Part of a small language model's weights.
Size: width 320, MLP 1280 GELU, vocabulary 8192, 27.3M parameters.
Architecture: LayerNorm before each block, learned positions, normalized queries and keys, attention and MLP in parallel.
Training: a variant of Muon for these matrices, 700M tokens, 10683 steps.
Each number is 128 + 32 x the weight over its row's rms, rounded and kept within 0 to 255. Layers, rows and columns count from 0. Numbers have three digits each. The size before them is the row's rms in percent of the matrix's.

# layer 6 MLP down (transposed), 1280x320, rms 0.0396, rows 762-803, columns 224-255
088:075131152130087131092214151156078140163190119152105139147151136092126127103127124071112130092133
102:088113132117098152104135090061148133109131109062146107092100107109152061185121154129142135152121
131:085078186158188173095131110161112098112094187181117123159092140165123079122103139107086134092107
097:163096123136091114124104131125109112127123099090172121186142121121174107136177079163135083096216
104:132179169115185104143172110164167147177118072150168136119130081105193161149132173122116093129177
097:149151171043119131217088086150103127144105089090082072090122162148109088156141099137124124140089
098:113129120134146083100090096168126149133114074109139139135124135191148124109127099147133146131140
100:114195155160184124163101155098166137191146115160133124105096109119092131140069154092131108097111
111:112152137096095099092137168085113087109141148181129175094096076149120072170067073179114097092132
098:125135138116114139120138127109098107100111056155134100162144153126177180147115125123093135123147
093:162099127132150155183159128114130078146129092146128147141114102112097135115094112095130080091104
090:132148084093144101163103153099193119143127146123170148193137111141145112116125126134128106122137
097:192155133118095138146145134156113079125144124154178151112192175122136148125107159071166098118149
105:180113136138096111177172057125153129110137165122167121106091157148151127081113109119116110103124
096:119160129181169102167105170135177156118158065173143132101225128146114129138125138106095159132134
097:108107168119110186127083095140128141171133082136157124085147060078143124080083127109154160128119
091:191124142126132147119124116104179111126146129101149133122172100083153179149149106124173176159130
107:131150153158118135164083155166138116154194097124116072122175124101130164137096090089076071183101
099:146122118140129118145127123124131166161118145116141149136133164071160084158125126069082099149098
099:112116154162109148087086165165095177118163184157174168134146089139105123177129127170068134104201
110:109162122104131140180115139130117129126128128092104129113095146124121145123117154123084114096101
111:161097078110134144136127167090093116103133119135079146145147119162086097092112101141143134137139
106:126098146092107199130186179092128120120112136098089146059149152076106104135146054091116109109124
112:123152171097100114120136151101177095143170073133112141073194101174148117142129151135134165085067
108:135205101102144098127141152155147162168126153167114122162136113077129112129094119113096188127177
110:099085074129127134150108136114108145135158163161175136076108117099150120170127140149095121119110
098:169150164147111131069150121134179143122068117088082132206173100106115145142143115099140138088117
091:145108166084159112114130119126113108140124086099169151137133113101139101074162149100107123152134
093:096130140099081121118095186097115128150161112181128130134146123101126092101150077152076103145059
094:123063163084123098115125068135142170179207124106066133123127149097189125096096098070101178200169
092:141138165063131105108172119193168123115141133138201176143114109098118131096162085166138100100082
113:155155062061101147128155158133148148104142109150129101163153085098124105171091067125083061124042
095:125144134123132081096135162095096187092088110088136144166081154117103133104120108100167072100127
096:162064162209083138133105057140149136096107146106144179154147097087086205101135117106137152162086
105:102093116170152128160151118113140176118139140094082164139100147125179065135214113146098092147027
105:138117115115143080138126186080081137119088143126141138160118177096125080142104122135120145198118
116:118122124119042147167099144148122167161088190146090107149144168120101103111135130113121138142133
103:123137159104183125142128101135119121124160107160125119105151065187119124143107094054149150109151
094:101167184113184111092142129046101089058112088145170122161099093115199158140060122108154116174121
108:153104157141135128095113137123109080118142134088149098137169197093118128105190174124160108169152
094:078122069234201132151152150117146112120116138141149131126105135120120102130080065090108075168128
092:151159168148124143181176153138083164130134158159160149123095161091156072158150127131123111102171
# layer 6 MLP up, 1280x320, rms 0.0396, rows 763-803, columns 224-255
102:148174150092109097114100119199109115125180064085128133134118193076118066114115161174071121092119
121:068108090110080147114081114081101136184116131131114055173168118185087168093126117147100111129135
099:168066089138149149112135155104124134160170144184116121175106094084170152169184173077070162181138
107:184098150104083117161104106096151130101121114136111096119143120159135140163056118138101050146132
093:138103096150169161091099071156167127025143152137100136134096107103131093193147150225129155144132
101:119142103107130116164089151167087089053114181153158134134126153100127193123156111136113170118189
099:124134186068091169140084129125128150155120169135198149137107049123131144073119083161121212146141
111:139189143141087212069121089104083142085114147101101168138142147109112131146090109081131167104140
104:106148127095111126096084182128100138125135134139106099142089133106136195105069106097089137148145
093:092162150060120130144111148075138182138200126093143089138078138145149071105176155150098126137169
095:126130083162090064115110034110055120181130147179131107094166165126127097152127149104157109148112
100:167078139068148125116151123139132137178120098178112112086128135131099101134150157134148150094099
101:064167159131110082124087127132137167153125132128118112140153123121110162115127175119177179118095
102:163126103133148079187165132152060092126154136111130122113122124137108192129098132076061213110135
101:118112054140171124092086156133109119126078168128119098165121117131137171105076173100109078131110
091:037128022090123131115156187131103145138100135104091158135147165122091122140123143186190118132134
107:155096123099160089094152109191170118052100159131131146144141087089110152100136152145097144119169
102:180134162121120138120094068153143136118153096124105117128098200079134198116102131102145125087129
098:109152199136138086098128133129098143135184148068108167094105107087193208140110088173127096203154
116:138132134142127168148130133149130113126116144122125115117141126096103150157144180101102070091128
112:057137102070152146063136080112138132099140153103076072096090212092125201090138129118175161105102
104:106106146120113114126146102155123104209181164186155143118163084183139142107146140158137124162106
112:122102150137175178096062151145150090133133089128115132075138147133083076162107166064122089173097
099:069133104125135119155103105096071126181126162062098204107142129060105163163114165161158077144116
114:085139179129078132125145104114132078175121139148119211181143149110155098104150138111092115100126
099:131172179093096114111120129138100111127136117071187184147133127147102125171131137122171090165117
093:109149144183126155196147112080154178170174088113128077099102077123116126117124086099086153122164
095:132143100151112138106105094145175161158077078129107111087127159132126126137123101100080059100115
090:151113163138087109149149133093096163152167078144176084160139107176085108125151132161165092092161
097:079137128180101110083128091174142106165174142072084108168145102138141105115086134130141127129126
121:141167128019136179115125144074122150095100098153151157135182114167091128136106104184119138118083
102:115122136166121137099128109126163151170124127129153089152169133144126132146110087107103164162068
098:052063047107124137113125089072132158143100137132163171098134153173094110099066162136115121155109
093:120097068140173149208145140132105185153155143147131166124127119119132145128179127111106150113104
108:142128157112153139176107061152151148113086109127189132152149096115191125132099098125114104118132
117:103168178080131154095106108080163080164139150125169229152180159147101150143113160139059027127174
101:129109063124115128220082140121115125094169108163122173130080108144076163113135059126122133090045
096:153166140110176163112093102134124066101132138132145109124073055124107141124141135109162114083108
105:136070153112142129142110136123165088091142168138119118133149133159071121112139186136150144156087
093:138156125112078106136134114096172071154092162192087110141152170118091097119184075141123123134112
093:124167137083135105060120121062110143140052101134123164154193114117124165071061176103129114156108